python train.py --d_model=448 --n_head=7 --vocab_size=2824 --activation="geglu" --rope_base=10000.0 --bias="none" --parallel_block=false --init_std_qkv=0.0179 --init_std_o=0.00338 --init_std_down=0.00205 --lr_mult_o=3.0 --batch_tokens=131072 --train_tokens=491900000 --steps=3753
Each number is 128 + 24 x the weight over its row's rms, rounded and kept within 0 to 255. Layers, rows and columns count from 0. Numbers have three digits each. The size before them is the row's rms in percent of the matrix's.

# q: layer 6 attention query, 448x448, rms 0.0471, rows 186-234, columns 280-335
# k: layer 6 attention key, 448x448, rms 0.0484, rows 186-233, columns 280-335
# v: layer 6 attention value, 448x448, rms 0.0523, rows 128-191, columns 280-335
# o: layer 6 attention output (transposed), 448x448, rms 0.151, rows 128-191, columns 280-335
q186 125:136139118148147115135182132115136124161090088142115123120112099076113115120116160121130113146090114111130097125106181139123071137103090122131151115116157078098142094136
k186 125:105181119115166135110157099164185138131130151151114120130111181152107118127110135118127111149155124113136144133142130143121118125157134129107178119130170089096110080150
q187 129:101115109141123147137139145144090105148115120093125131076150132100109126139136155149132111149148089103129141145146116120093129180153111163129131127146113130080133100125
k187 125:155118139147140135109129121146139141153147138107138150118145130120117148146152128105117163149118125123128160112130133101095133183193124157182142137143116124115158132127
q188 122:130113155136170117127122111064129122118109146159160131103142138173153091121140115123118147129094124122140171140122135101136195148119142156106185131111103140099132121151
k188 127:136086209140172117147121127099125081138132153146160124134155086138142026075161128116054150114115158121139132127172121103100115099124125120118180120109089118119104129133
q189 125:149133142090158095154123127082129125107093139125109068118170136146134112147122156124114152131161141115112138143112134161114111110127122169184124130141151119146116158139
k189 130:129087155113184120153113130118114128126069115097080107122159111161142088103083102139096137106101109121118126080091106147107119136136095150181157133101178128133120173137
q190 132:131128135118151121131080162146102155151125117101180138184105130129096145111135126131086106077135126117127163129086134126137153096119118135158118127111107166125129110138
k190 133:133136121156152125154122121127067117127171163164148129130116119166141168106111126116101110148127128114124128123070086097132148098100140113160132104146073191142144114130
q191 122:150125117116132123126162123147132131104151127105090174103172130166112095147160131124150111083125072073139111142145130125127120144102128134116103105123094110171188137113
k191 124:154150122103102143136129114140153158118157115125110147120132102133106066133166126141116126074106107149139067109082126068124133145112116130109136125140128122126121118156
v128 094:153115130104106131128094119142105129138111128142130138159164139167166131118154113129124150110112111110130172169113148123102098141171102157144117150144128073064120160089
o128 093:123115152120132102140152148104152114102150097166092133121126129133148150141101134139133048138129139156120128088159136113131132075104113119129133150059112112153105084123
v129 093:153118120153109163114125092145136164081109094147123155143085142122110149103115131090124152183134136119103100109121091176158129151138108115125141121138115153132114167109
o129 091:104141145095139087153121137092153147150169168110115113117131087132113122160135118144113086114087132170113106142105137079146097148117142126151083145092147132114104095140
v130 094:081130114146111131131148129124104151148132111136119125155121161119099147148148139134100108151104163109139186098143114144170148074102143124138139113110093093103168180120
o130 099:133105116145134130117143164129130137140126086149132086117150131093166124156135140120142105158122106137137128116143155111105156191163092118145113151165151146155102114132
v131 093:121121115137130151127115156155108117117127106150132105152145125093124130109156110140117126157147123144132143104168131148145143110089099132158149098120082184170123151146
o131 095:119184116068132122095134122123132147102121163137147164129170110137112126127105125138135140155133142125153127151136140136111146144127121127105079098078124096125143083126
v132 095:119114131141143127102127147121089109158105090096139114139120134140120095107158107129169125126160180071142110114140125117165146161127163139087145136081129073084094094130
o132 098:124123125156112114136127123122143119092150149152100150174115092081123165103106127115133138127107107157165108142082119128115088104129106126141157109140116118122149138136
v133 095:124164122095132039122159092138139133147114132150104170104129113125118139128128123121159149115136084081136069117125099092155104104125136096163110111107142097140154101123
o133 090:151123161127126148167117092154118138151145120090168138098098148155169140152152125151109084135138153114101131139130097124124145176118161153110115114114156120151117123128
v134 101:131157114152126097122146138084130139141095138115085136144115084118132151141146128140098118151143116121192149131130144153119118166148097126140140145115118134112125114117
o134 108:133155151110142126166125145115136136116166096174143123099139175124126108161098149094144115144140147176107121125118158157153050152098128086136113076158153157157111139105
v135 098:139134130112132110159127120126103127148116172132114113095124096145103151181109118120138130107148114113185120133119116153148118153103112159073133106162102110146104119116
o135 100:108155119158141164105102107143155126067171132119134104202129129120108118126131093131111127093126167135121132131103131096130166098156116084129123168075168146155094154117
v136 097:123139141161095172142113160114115118128119108138083126143179125131126104099168122131148101168065144172106118124120125136127138069150112116121124132121142143114181092111
o136 093:154085124109148092110120120139141114111113144112119124137123114109129121109124102111082159116196128154138133161115135150145164130090142113080135090137147124111108097095
v137 098:163131099073127132119155116197116169139133115112113122132123133104142153134104143129115132111102117161092098129116143120104102119127161147135121124107136103125183135107
o137 098:148143105165125082133129155135127086082115124148160120140183119162128124120139084138118152103090137153138148164148126138124114135141112115161140136150141155138146167125
v138 096:124180139147113137115161148157137107123108115099098149123097140157135131098150131102111103093145147096108109104128139118107135133145159134136128127128125083114152136142
o138 097:148105118091145117120119168142105123088149125119144109131112096163112122156109098132150127142167105106147112169145112171128127081125184131157137122099130154125117128134
v139 089:146091144160139117116137147105095158177124156161115130102169109090148107127114146133139113134154095131108120130112128171126149148136122120114098135098142103163139144130
o139 095:184146127123114091150143148113131119134129114092094147088132142164091145086164127111135132123131159137110098129136154146141140077124133176147062117132124118078090086121
v140 095:135134132105146108132101139084130160112097145078157114092156170109114067120130137121172160131094141168125064096117144140108136154129122134106175163133159138142139096112
o140 094:196122147136133120152107152096104091161195126158116147115112090123150143158156163140123126152122162073109155156157074129140126146148144086130138107146115133127143125160
v141 093:123131140140126155093124124129116152117114117097059106158164106104128129125125161125091120109100118156109149167113140090129152137102159167132144140117149132113151136114
o141 094:120090145123134108072096168109123117147124128116133142134096099130093096166109105145153126108122161121090158105119115125165156087138086138114118126138111132124112157127
v142 098:100125135083094152138117113105144123127136149144139088152145170119118137148160138102120136141151169113158145080165115141132153150138124117130149120134114098155082106105
o142 101:095146143186119138130145086174114131161128120109071142152147121114164118122171121154119150101120090138140104125125111134128042066139157115116142155099157146114102138170
v143 093:122127133135130099146104125143152145162147145129146114129162098127150121137111056109154104129138104151130169156110139148100120128158092163126123160158105092170115079123
o143 102:145152126141125120121136109098109142137087138115073129156125083133050130108155166121145132156166122091137103163147122131141136124091137110113147145114143131119115103146
v144 092:205162122120113122156175114123124140129108133100154138107105092120111114137122106139127120124160129098120118135119098127142111161124112129184130127144137110129148152131
o144 093:084095132179115147105145104109128109089159118157098096147120157110129165111155171114085085160144134134100138109121161134096170124118157146112107056130146119108124104133
v145 095:163120126100145151134091141134142115164120135134147156107138115086117135090159112123116141088146114150114093102144110160140151143137123079091120116116099120150161145109
o145 097:111172153131150145095112134077107096079112111092116087164107083125108128116132124131095113185119157080078160134129156151148158096108130134129100133116142177128128131166
v146 097:133106133134152120117131117083125109116160159132138120068141105108141131131131148111127140121179104108189161105146124118127117127129136106095145128142118150151127149147
o146 092:110146087148124160111121110114120095116143128063156143134121108145098110090123131143121096092151141139137125103140124157130169127136114158138078135106123137126116162122
v147 090:093079136150125192104160133134156136147094084118129153126121129146106125136171133127123127136132138143150123087165142108119170115117079114105107159103110109119208102149
o147 093:149080111116128055149133128118133140112164163160133119156171088126134155113098182119103116101108117115142116131087094128127104102094175111097112101158147162115086099091
v148 097:122135115191117094118110093148100110174176134194107153150130148132139123135125113138089122099107104108118166151103150128155120109112181156131098157136155113118160139126
o148 096:124130153075158162119134145186100081139080077131153079140115155121110133145139131108159138146104150125092133161153165119117105166168124115088135114108125146148127134095
v149 096:149138150143097117123178128152124150141161091096147115130129120152117145149120082104135113111164170110117149145143118101166165143127075119141143142146155121148197119136
o149 099:108162116105130142112096148061113136121096129144165122128124130138130099136104140138111130131079128104140148131093135155127139139123146138150122178115104140094103143142
v150 098:097132124124124122133123117118124143129147119179105104100113124140124147130112089139117137128142123137163165152155127127110136086162157119107147145118120103136171121143
o150 101:125153099087140173094130146128109158125098157135172121105149125140142113107131093105152158103125151083110140119144158114162136161130138107151139105137118176085105134117
v151 096:128112126142109141120134106077139103136139116161132111090122158152133143146152097127120113123126166142126144163135143114123125159120193170111133177118164137132113151154
o151 100:139112121127140153152137135177125110118106089141189112117142077103218110125104174115152157186099125141144150159131148107170122113161136108164070097130078151125140145148
v152 093:146133124148116148108119147133131149127121123107136161179135122145132112107138135122141113164112150151108156129157125080111129092143132169140103105131147111132106126106
o152 099:149117120060107100120100108150149093150148119127083110128143153146146143132136142140122173141164128173121134154117142145097159151114121138127138135052125136117117151126
v153 094:108126136117129106136090133178136102162114109100134143139110159131142115090133130125139125179114112085114127167127121121091131149127097113152131123141151154112067116141
o153 097:113136134117140158109137152092110179145145155157100099133095139124099134177129160176124116070093127106103145092115142129140177143126121167071078114141112079117137106140
v154 091:163151144135121190139130106143170089127096104148145113132129098149149104122114130141105185119137142157087140166118078108123108077125132106131105148131100109116119150117
o154 100:164095094108135117125155165148137143142121137113152062159122149105128155171154075133121065126141156070178129101143178154105137114078107135108124142107124105126109112117
v155 096:124089106118137099117146106104132138113139177104080154159092128132186120152159138132133145139150116136135118084129132125121093088159117111122136096110104108099140144156
o155 100:069116120096114131132132139132148067163139091153162157127104108121132128064111107133108107133112109197131176124118112118139108107071149102138150156102129110141127109115
v156 093:127146118147152044110111115081143178116136093116178144129108144137121107159159153086110106150131093141117137128148168148151104111150128155111122121114116147138113133184
o156 096:132123107113123093188171139146121124110101143130134168100144142094144120116141099118134133110093134175175108121096132133102153142115159112117139101131159145126138156112
v157 090:166127123128125135109090114143110106111120177106127106106136119100149115163126124128132130148091143143140173107157089151082129127118114128095133093133155106140096115114
o157 093:148077147150117127133138157132144156113109074118130167122135126141146115115134148105113134089156112141162089137092125138167134106114171109180167093171138141137124124127
v158 100:113118149113108141139085128109106123151103107142145121154105152125117138119099165108133110151158089111129144098140169115142140141077114108128113128122127154129145132126
o158 095:143145095129121125113117100176113173140151138115157135112144120182127159139162109127115171144136121115112153131109141154100113126140149109142107137075122138123137157153
v159 097:095136125072124109155131124112160150152175132125127120078148121088113135137116100157116155118109157141087157118117126122173127171161099178121123134138120133137114143101
o159 096:179141106179123120137140125135103158104095142094127133132081186133117126113124106086170128179127126110148123155145142110082158103154137104107128105091137101133146134136
v160 097:135153122103101163132115073116099092103136109175110137119093140135114137184139177107139163117112098180157112134113150113125118140119111118114150112076098124112134148155
o160 101:127094110135126129141126107120112178120091151087139131137097112133108129140124185137134177113099121129092140127117130124114132105083113086161146120136122134172140112103
v161 093:156102148173168127125176139094101134125119127123140142130112113116150105159139064110158168123138113149124151117120109152162124158084115128142132111144125145140149107129
o161 100:127138125093115138131133115159151120127152137122121171114135138122089152111114204096160144098119117177129106107120136144069166104153138104145125136127125119125105138110
v162 094:106148137123122122134090132145127114089100130153140152082129088125155127132163147137126116153168078138088122154128082099113132109137153117098075117135098102154160106102
o162 093:146119108134119106131180126135136140146151138156116134170109156114145127139110070104132131100137143122139138106147095133093088095158135135159145133088173172108103144126
v163 093:133130102144111098123143107110114093080138132149089123096133150174117151132140111134163105120140149128141146133121132120107162116103107095107098130140111104134121125153
o163 097:137070142089143171115112147093120160153102174117150115124152116112137138139137127121137136142112161142126128128146126162139120091146130147158093152149126144137128137114
v164 092:135117127157154087124154141112160117149132104134106135129114104104117095089108126139113087140092144154126116159119099140136127101098129152118106129143097118088137151137
o164 095:152118103123109150137097105167086163154100161121137101105176115076105116129153143145126125119144123114111140102115118068131131148145188101080164106151128162131143103096
v165 093:106133116101128154129110138131096139148097109102142156131122090126119145110090065138125097108105128152106135129090142128116124099131161165124118113123138117082137138127
o165 096:139123135166103147141132114093145110094104132165140143115085117103109105126146092122127160108138104142105177104133144116126137155129147125166170151119099121091140110093
v166 094:132157103143102117135116130091108115134111121163120117113121116121137106148155150169120104124133134169158191093121159120101150104130107148131162105079132090055088151128
o166 100:125093147105132157135134082101106122127106146131156127091091091112115114087150147083131149104119134131150093194157110157159166143143077077167160122120120132137132120155
v167 094:137102107139137179115111185108082114131125147100111168123139122063141168132133135160108098126122127142106130205121188138137123128097094117144137131147090185124104087113
o167 100:098134136170131160114108130122163131121137153083145128103142092153119136109106130134146168124144091140147135138163119143137120136109120122090141085168156133135098167169
v168 097:125120138148121100126132120130113142130126111105145100124106117137107103124105128083147164143123146140114130153103158143186107121111100099138108111106161119134109163137
o168 099:147152115154124116157138111144137159143140120123092109135112120148145137157156185170129071156165127073143151106153146127087195159123094149109114126119103154114122109136
v169 095:143122151093133131144132137145158161139135128118116141128112133096159133164116111113152134063094132125125163130146127159095146113140138115103137106130138144119153133123
o169 098:137140120079141131115121101170099089126128120150141149121118148109137101108140132118102123116119118094161127078111111140152139125117119132122105141170110152134092143149
v170 101:162128136090120100133146124135140120095117157161090101112128079094119123169132134140118137136095137143129093146133161125112126119138156114125130124138114141118129133140
o170 102:113087089153127139119166103092125140094092116090189106092111118143107144091136137114139156159140083168066149129129118103120161146094103150162156104136135138118097155150
v171 094:158141125097126179106113111112145117122130116141133157098130117132156138105134135128076109185149130118070155115116108131131104113140121108139149106125104103132110143104
o171 098:129108138130128130124136115185101112155124135134105119123121169161140107105123130180128151111138120071135144131124182098107099157148154172144078127137135154145138098154
v172 097:120112125148104141097089123133156126107163113191125154142121109128150094129132084145097123146144182108139108136143123142132109131121125146131106115125136141157157107122
o172 096:120133111178133075138140121089146136169105118113113124099185142135148131116124138127109107132145112145141148105136136111120184156119135089149162123140123105113158134109
v173 096:108138129135126117144158142135119104092166156137124145123084106076116141089145096142148129124120141079132137138139127165123154135134102114109092127137143128129092111123
o173 103:134144136090128123116111124127125151112095126117134120123119103131138122097155190132059107092116146120121112082122106164095119158108181129107149126151123128143155147087
v174 095:156091104103157112143169108144109115117140127183145136109136094084138150127136141115127121122141138140115116141106111119133141143127133162088163111149132114112102158152
o174 090:136105145117115119113126117148118139134147129071124126144139111156133120139126129142108140102129106123128133082154118118135104128114168076176075115128165154086162105085
v175 096:156108091093133149117110150118111172154145134149146111112150164150097172107097126117130100098134161186119113112124147123134113147142105111108126169170167123176129137114
o175 090:128152161159099094143131115144105147142154113064135120111122115096124092140176125160129139106141152118118120203114122131144113134122068171109154111091083116086124158127
v176 099:140160103101133121122089115152151127127132137102071135135136092151137108124107111121113145145142152100173116103104122140096081146104154131128115176145123132142156140143
o176 100:137116157130114153141086150073129098108159119162150084123122158128162126133114140147155118086092120127109113191133123104120119091148165138116131176122136096156120119146
v177 093:091122160117125154130130112098132134154102143131061140114121103113138127130169147122134148137128106125127130087143154084100165133099145111106142104113132133093133117127
o177 094:109134115146147112149147174106124183108142135124122128114108118146114105113099097173126127173106151092116095128129097181133157141128110096114146127093123129112122120115
v178 095:125112117117148171134083093174141144128132117122146108107116133119100127116086144176098116155117096127145155139118145139106138148138132167154087077123114148118166117133
o178 089:127120131087115070154163118143108147155092143104116141153094129114123133164091105115142138132137185155121147166155126116134116116151116152094151110134174138128103111137
v179 098:113117135136111153097207143121138143185100125145129117140139123146124140113114155129096129128138090128116180159106143125164111081126096099111121152127100145108170130105
o179 102:105169110148131119168130142105114104119136136121167149145090163139117131144103127128125125122156135154141148117124148125104110112102115113109140105168149148137095138140
v180 089:111133145136158123130151111114150150174109125105104175148183072116138105148151129094143115095115078107126122120120098127151148124115168153136139127079160109126100120140
o180 097:114126137094111157137094171104138108102111072152119113118129096123104152127117120116144110125126137131137085122136145174131172138137106132153105168140107102136125136152
v181 099:073144128101134138154148119157093134088138168101097134098123088138110106118170129120111118130108127084159119122160130130116135115165082150130089157103123129135122171122
o181 096:165132133132114107115136107141146110161124124083108101143109131129130164117077106120127077131113160089115165130124126133137145171113167120143122114113167132142164114153
v182 096:114103110159132120105144148105164139096137146078150132107125144161138118110123150163121128107154118133119154093126120097139096135136180148148122144119141108151112176095
o182 096:175173129140141120180095108192090136154128127093097128115122134108149127119136101084113133142164097102117138135130212113104080084168089115155109151172114135138148104120
v183 093:104120115119163125126042136081132101128131106131121121143102095106148149151133106110134120107134114130121158138116140108086148159125094128118117113119163102118130124148
o183 100:133132137127125107140128132096157166129136116160176123162182144164160128118129174131129091116106167121128106071173117152133124180138156134150103152148115121140113117131
v184 091:121165135105154111137116134147136172103135141137161144137108108112143100102142149097156166152103106144116123083134140111129152135108162099090171112096137106146065095094
o184 094:141123120133126118139113130109100114134149153082109144118130134107141122108134131125113122108112111152145132128145135171116139162123099137100146105126141153134125172151
v185 095:083169130141138049134173105113141121118129117167133077137109101127133142152117123152129153091131128084129174106080160083150099131143102148143141117163133135163093146098
o185 099:085105127111133148111116095107112139097151106100107163198108165098133150142127165134134111141111118179173112216154137147115109120173165157094109119144159112121124126144
v186 096:154136131125143082112139150108142115122130132140131151185127114147154115142112144107145143143127128138110139127127105101136114162120096103097137122142131135073158108117
o186 098:106155134142119156171159101141126082178096117100116114179079148100163123148115094132108121158156102116122122132117120147090150150088121151157137141105144100146116143085
v187 092:101149124135105074135114123167115114092107164134166117151115146151109164155115165153111149188131155127138163144109110114160114146128156140139147133160123117149215137131
o187 096:168129140122142129150178095122126104126164098107136184136116146101103120100104123112117111105139130120117130138129120124092113153142112106109145144096104115142118125150
v188 093:131100095142135127143093134098110145112128099155099129114097135105144173125138158148132108093154066140136156113128114135153142129115148156156146114145096107122129166155
o188 093:162127176121105204132136110187133114121147118138203144134173159151111112117136084113111171158145167167154125126152142093127106089116119113165082117075137159153143160136
v189 096:121143132107153157152125116113100146142167105120106117112145158138093085132150126120131120098142128150116104127114110092119122154093151149121160098166117122129145110157
o189 098:143117140103117126085104130152125107132079126148137138122153197132137150176117103172076123158117127093120131141129128163145138132117149141127122118173128158116159148115
v190 098:124163107150115094114138128119137163121130111110100089105159083131149107099129137141165128095102092131155149144137091135091106150100108127140101169186156122100137157088
o190 093:161128147181146121154110157106116130118121144116128127175116111139111149189115083081110136098102149120084117112109166107110144095131106104142159088142109108142124100147
v191 098:113114127098123164126153143146111121154109115100156124112100131126169130121132149136124105122122167163145167113112175162111100123134176102159127087132089094105145104137
o191 100:122128153102141157103092131137132164112127136155091113136107118094088116113125104116099069100109110097073155141131196117128141141190087118115104120153160115131092169134
q192 095:140136167098150090098126123171122125075127105174119111097110136148130123128130111124068147132149145120128169143114125125145112139173128088152164106168151092125126066138
k192 095:148129129090142132123142134134143152156131145168102145128108116070111112137165113165089170140082107134157111095107117170123151117120091160094124116132124159126097139142
q193 103:131137133113112109106121176125150108081138139103140121124111130127144125109103116121148117098141085160104106109109182121158152121156124133122145093103130122150139147110
k193 096:105134103095134141115110134120117151123095164109105110151160164167136140156121119132155117089138157141105148135145106109128120131152148165183144110175084144171112141126
q194 099:180128112113120098144167142093133108145127121123129099146127086156125133148154115121092133128121144156158120120155118079146097136147134114119160157169131108142109119129
k194 100:141125096103137076104169102143077175124102072188115162119143191118129117081158130134156130074129158136128087152119108158096148130106163126119138114132117154147130115124
q195 097:127105126124121162139108135115103127123121104108182126124159113142115135116097081096143124135120071143078092144134135153118128148159099120166087127125126114123124092133
k195 088:113138115120128151154098144135085120148151126129150101145136139099148127128144153123137112119154126165126152119100126148209118113141150140162126141141086133094155118143
q196 094:146101115135191175092147138153123113133123146137114124136113119091156134113134122103139117114143121130094130125133160144153123134072118138117130112135131147131110124081
k196 093:169161136123103122133126131146103104106181146136150125089093143142153126100136120132153138101117102150138154113134106080156125161157129150160110094132123082125134150126
q197 101:148126157136128147126113163123152100122159084154146143168087183162140086135150120128160102109153126182131140107174171146123076111137172136135137083106107163143106169121
k197 096:108125117158109155154145096164091113146139147125174142157116147153091134100129129153103143144164175128136120127093139131130111116141087144094130107088102142140123155137
q198 099:158151120171154133106169117106114144117129189140164145153110130158121151137128096117122112122094106145123139082111103077134105137124096079122145124090099146140122107125
k198 100:149160107137115142122149134114096113100096147113119129145129089190119135107115120124129138085096089099107115118124122160177087167084108185132126133123136162109138123113
q199 098:178101122172161101106136151132157190153132139093087104133123132115133124144133154125109135139094154155139116135109124100165112162136128159124092113121108103136087141130
k199 096:121129117116096153126143121106139108140116104125167122098124125074121144166113147126136139096152124111113111156101139127127137159140094146200151142091126136140140185103
q200 100:103136138150114140124175146142153127149115103117145137155142108114156096152151155129084114124146109160108133105100156146086121114134115140119150125096150140159128098115
k200 096:129122171155131090173126133129120149154139147119180115152130126116098106110126162132144144103133113130098145099120132120150120105097134145094118112126144117122138098121
q201 107:118120146143126101119123145145162154148147125124106143119149107117095145141132103132175160087118092151123162124125105148126088131105134159113156102140125106112100119119
k201 095:114113132149101139118146117115167155100166128102149101115133088109124149099175100095120127101144131124139158090144105119125110112158145134128158133133099086142152114158
q202 107:140123127152087130107120127128141144160139170128126151171124112093087120109123142123137147137135150112122150126163139152136168149151143154139132183124100115067143132101
k202 099:078115120122078170143112109154127115106102113189114116134173143126148157128171117136154110145161111153115143096114162135138116103106150104150135106098127157118144139130
q203 092:132138139145135138129102112127125173120132109082112122130126096163106108149144133157113136182115076134144122098144141145089157124143108152145138126139135130093136133106
k203 100:127130131137116072152126135149125162109130130142113148118125075138132106128143122122165145145101079102074132112114147149157140105088149112132159130118136125124137166128
q204 102:115089117146125138100140104148135119131167149153131151106106124123095141123139137118136117147126145071160119134119129112139137128137103125093164162136107157120145112142
k204 105:156118135175131150137134153122147104132112130147167143131172129132154088083100086153172119138111111141145109099096121125160156154130132153146137111156142120145115072131
q205 100:126145097095127144095113137128088092108140099144127112129141114119138132122144117110140196063114113149068129162128161146143121110109145134163135167142127125140099159084
k205 104:128118134143119152097106100096119112135125135139152118127166075131132102155139152189095132130134122110107156160163093126082084144109109099163107147122147137108105150118
q206 105:130158138139152121159154112156133138108136135123101140126124176098068137114136105111092140139126112107148108121127116103159102102116119166160165090145146114120139088150
k206 108:130101120129112124120133114127110141153126151119126136112144100083108155123063084143136143139095125132118113121129149119121128160103106113116136108137200116100094129139
q207 107:138120122114120117113109092144102104139175127117156152180086123143147132064114104089104190134110162141115146096140128153147129114131103197119160153107130146136138105137
k207 106:123100105109100165122142128054159169124170115124145131117145168135108111186129146130092103087154131115133138137156155114137136166121124148161107137144111152124118123124
q208 105:163141093126111137129125152119134085133118100165128118087137102133112133138174122087142135117123132124173087182139178047105118138142150132087104102093161153107111150157
k208 108:110139089130110135138125099140134122144138152152149115097136190093127147117141122127147173129169116147164126126105154158126137121128135112080161102116133107159163105140
q209 104:112121129130121150147132129108111120102117113120113129136130076127112130107124115118154136126102136139118110134115095168135094125138134120081136124131172146142091127127
k209 103:099147113141150160113110129159109108077101145122147132125143120161102098118142110088125118126119133116154111098118110126121154177155107124116132137151141103121143124134
q210 100:117131141168109142125137127133094116122116103120103128106139106121092129108095084119162110143136085126150106098099121141113096105135106133072125092146139117143094124117
k210 101:129106113178106101125145057143140161125151135118149122153127124106141128118142107129146173127107141100081187139122110121118131126118157123120111114123161146097095150161
q211 096:130160091111131138105134153115116097120139136137133152123128117144112120102146164112143092110161130120173154126160084166150134119137162161144126129123120102105105113095
k211 094:144090069148117147143092100165117105137134107088116120117121164150110148110148122124128104139160131167112128181170135154112110147148143140095119105098128139132104136135
q212 111:147128147123155079139144131089117146157113149130107133119108144110142149124160103143169161085154131083106118143122136116106137120122098125136142139118112158138126114107
k212 111:084156113177130129102128144128072109090126084155139136104121146139156106166121122098102104151137118166127107140101106129139149123125130169104114121097150147130134125109
q213 110:091113141158133078123124118166105130115135097080102132126118142125130157120103145158131097136146113119113137140133124127147077120138129137114141150139067147145096120125
k213 106:195113136056109102148149109109151129110123110159133094123074100128130111137140122133121085149133153133153075093120077115144124114143126141127141146182185134146136154167
q214 109:086103136126143124126097148097128100123138120128164170158138129128113140098137140133122131105128148144142103168154155168121148141114150120105160134115158101150153098124
k214 107:098136161171107148135138144158093160126121124099162131121101102191117105110146136090149164129136160162125136149205104104103100137100140148134084139151113093128117101142
q215 107:129147144123146143092097085125164132159125119110116089136087074170128132172120137122132162125152090160118157156087170126143134166132166153107129135116153122146120111176
k215 108:139121134106132132128132159139107131143102137098116132164162108137113109149124114106085114133121129158072117141103113144128100150059118151152128145154153156113126093156
q216 108:127094121166105093134085165146149089114167147152161148124134133081157122134110137129096108109113081111122137119137131144150112136125113118144148113145117145111128150156
k216 108:186118134118087143166099095126109117109137141104195108159121086142124134125146125087105103085110143165142076163154097159105164091120144116106125133135126120112131105134
q217 103:161117135130123132154140090141127157064168129164092151090119170147085143111103118133152144136155144109129156155140108070136114114102143102126150089132113107131124136128
k217 102:139114114130124116127135097089126108139136104157168099149110101134098114127106168124141133140066105093130133171156144118109158093136139144091151087109099100123109085103
q218 104:157149133110098134115122149125178125079140103126148117128130137120113142117087126109152097118183103078125102101093120114100119097117110135079145139099126114131139119133
k218 103:143134159121139115114144140101135104091139124104172120137146086133098132105127092163084116150100146108158117125187103104124136147131099150102131141130094142112132096143
q219 107:111135100170097129136183152096126149114084118131111111143174162113123126105133150075135089147115175142104120143146101142157170155114159154121109154135145137111098103136
k219 103:128131137159081097127144086136130152123111080144119130121130102114115132122098129143144101179104140179081143127105163087091158121092086145162105083149172113123136147152
q220 106:121123110166196148168139130123156177120091090123130133120165137160133124117134172199123137121137095134127130141136140157185134124118181150114125149114097130169114154122
k220 110:140139088095146099112114130079167123135120087148146131147104153141148145154099092193193144065136086177127131113176158137141142164107124123078078107115100138132123126146
q221 105:119145157110114177139128096151107142153115147131161132110155139183098160132121142062078113125135142142084133107119107096115121101099136117174141156101135129133128133157
k221 103:125144120108127094124168145100097130152148117158137120141174093089121109133095148100107135163113108146161124163085184158129156118094152130105140131135155164093153154097
q222 105:167128098147147135117170133113098139089122154140138129119160142163151106128071154165121148127125114151179174164153116149133132160125141099141101149148110119136125098135
k222 105:131123088150110172131131121145134115115124108123140102131113150122115111129099129110166128089173100097142144111134080169136129118176112118107083124159129110113135115175
q223 104:163106128106130145139127091117100153118119159150138140129091124130124125148113106118108158094147171153145149117136148103144143129163126133119146141149156130145148111132
k223 110:156132134121109111118106140145129123136144132139132145153132171122130103129116100127125112135129123116154121130156148168145159094153118112121123109145121160135136126102
q224 101:112136118126165130138051147113110119113123082127131119122130113113146140081116142116121162176105146115113134123100164078147109113137136175138097169127139137142108122138
k224 096:121119155131118101119104115123119151104107183148101115165174121157105130125128096137099127123150161128126111119123099140148130135104157121103110110139095122081139135120
q225 098:127138135097131142120124101128144147099143129064132134136145122114118140131112114164128127143112157093106187124111195133119137100091098147133107108145161107116144112180
k225 091:114108129136140060111155130147134140097078129132091120120121127127118181131134132085138119152134156164105115135109120071112141127146137144095121128110105111126182116141
q226 101:142124132149154107134106131138137155134122160137141126086113142160145112122155173150160129177106084141157144173134099157126132130165124158154107085130084113103131129142
k226 096:097116130132148110119109145121164081175091155087094103127126126106129131123127100146136125149103151187141140115128100145135111102117117106136148134130144136111115151094
q227 095:123136113114108100123102125125143133171133155147112119086154139142141148147101141106157115101104121121147162152131173118161114148129146106138079132131136122124123100149
k227 098:116143135127148200125145120133137143113081154181131144122120110134139105115140154126086122162133127099123133108148098123139141150103127124147110135100128149119142128129
q228 094:142123131112092156107140118179119156110102106120105153134138126124135169129157133097132124122107146100093140165103118142094070104094135131131117094127131105124119148114
k228 099:142166109130173142134108147133146114102154112142148127154102143128103106133118117132173132123130163123133106107129129095089101123101131107137163106171138161115103160144
q229 096:151098093100133150160133158180139092141141076135146126116135152151117147110083086098132143132170102097141148119078148169159132107118155140161111140121139150114122142145
k229 096:114096141089141130139113161146107147102132177136108091115096162129130161149124093123137108124141143155150082079119138105086127127150107156134113115159138096129104148134
q230 104:136122139136145154165132085157105100165117111160124131123107143111154137145102131145151133087089152170110114144166100146123123088140106093169118119101142161145111140131
k230 101:142138130143129136150133167155127155126135143109127143122133137129168116123146123113156136115187114129138109120130132116160167138124103097167098134116077137143124115158
q231 100:141126144126146124117142140132134137144173112100155130102167112102122118082134148150122139175137158126130086127138113147144126174105147141087164171120093145125139121183
k231 096:111129107094120116153162098147105111135146121135105116129102166118127133086089135142160176102134123104073138156119156163156105124132064127187141115084096086113157113143
q232 099:101110165137125116133135155095165164133089163156096126115118120126117123142126155153112130128131106162138089127104133109137096119090118151132108116152138159129132134086
k232 099:119103154156160084113096096126120139117138129095093160115138088153136112170108152120120124068109179136123142134133137094140142132183151120107152077133130116156128108142
q233 096:133098126174145141143174162138121117114123101129116126136103126110127163126111142099121115139124099153050114150109128107113115127113105131154149177114140082120112084115
k233 099:086145123119109158142111143107142194137114105163099135120111144137119106131144130089173136116156147107118125142124121140130102147161157134141140072143143123125128133103
q234 102:179148138123122127170114115149118098138113147126162109110122139135107143157110190142116137131132111130149128125145098145120140082141107140060159115148116139128176094144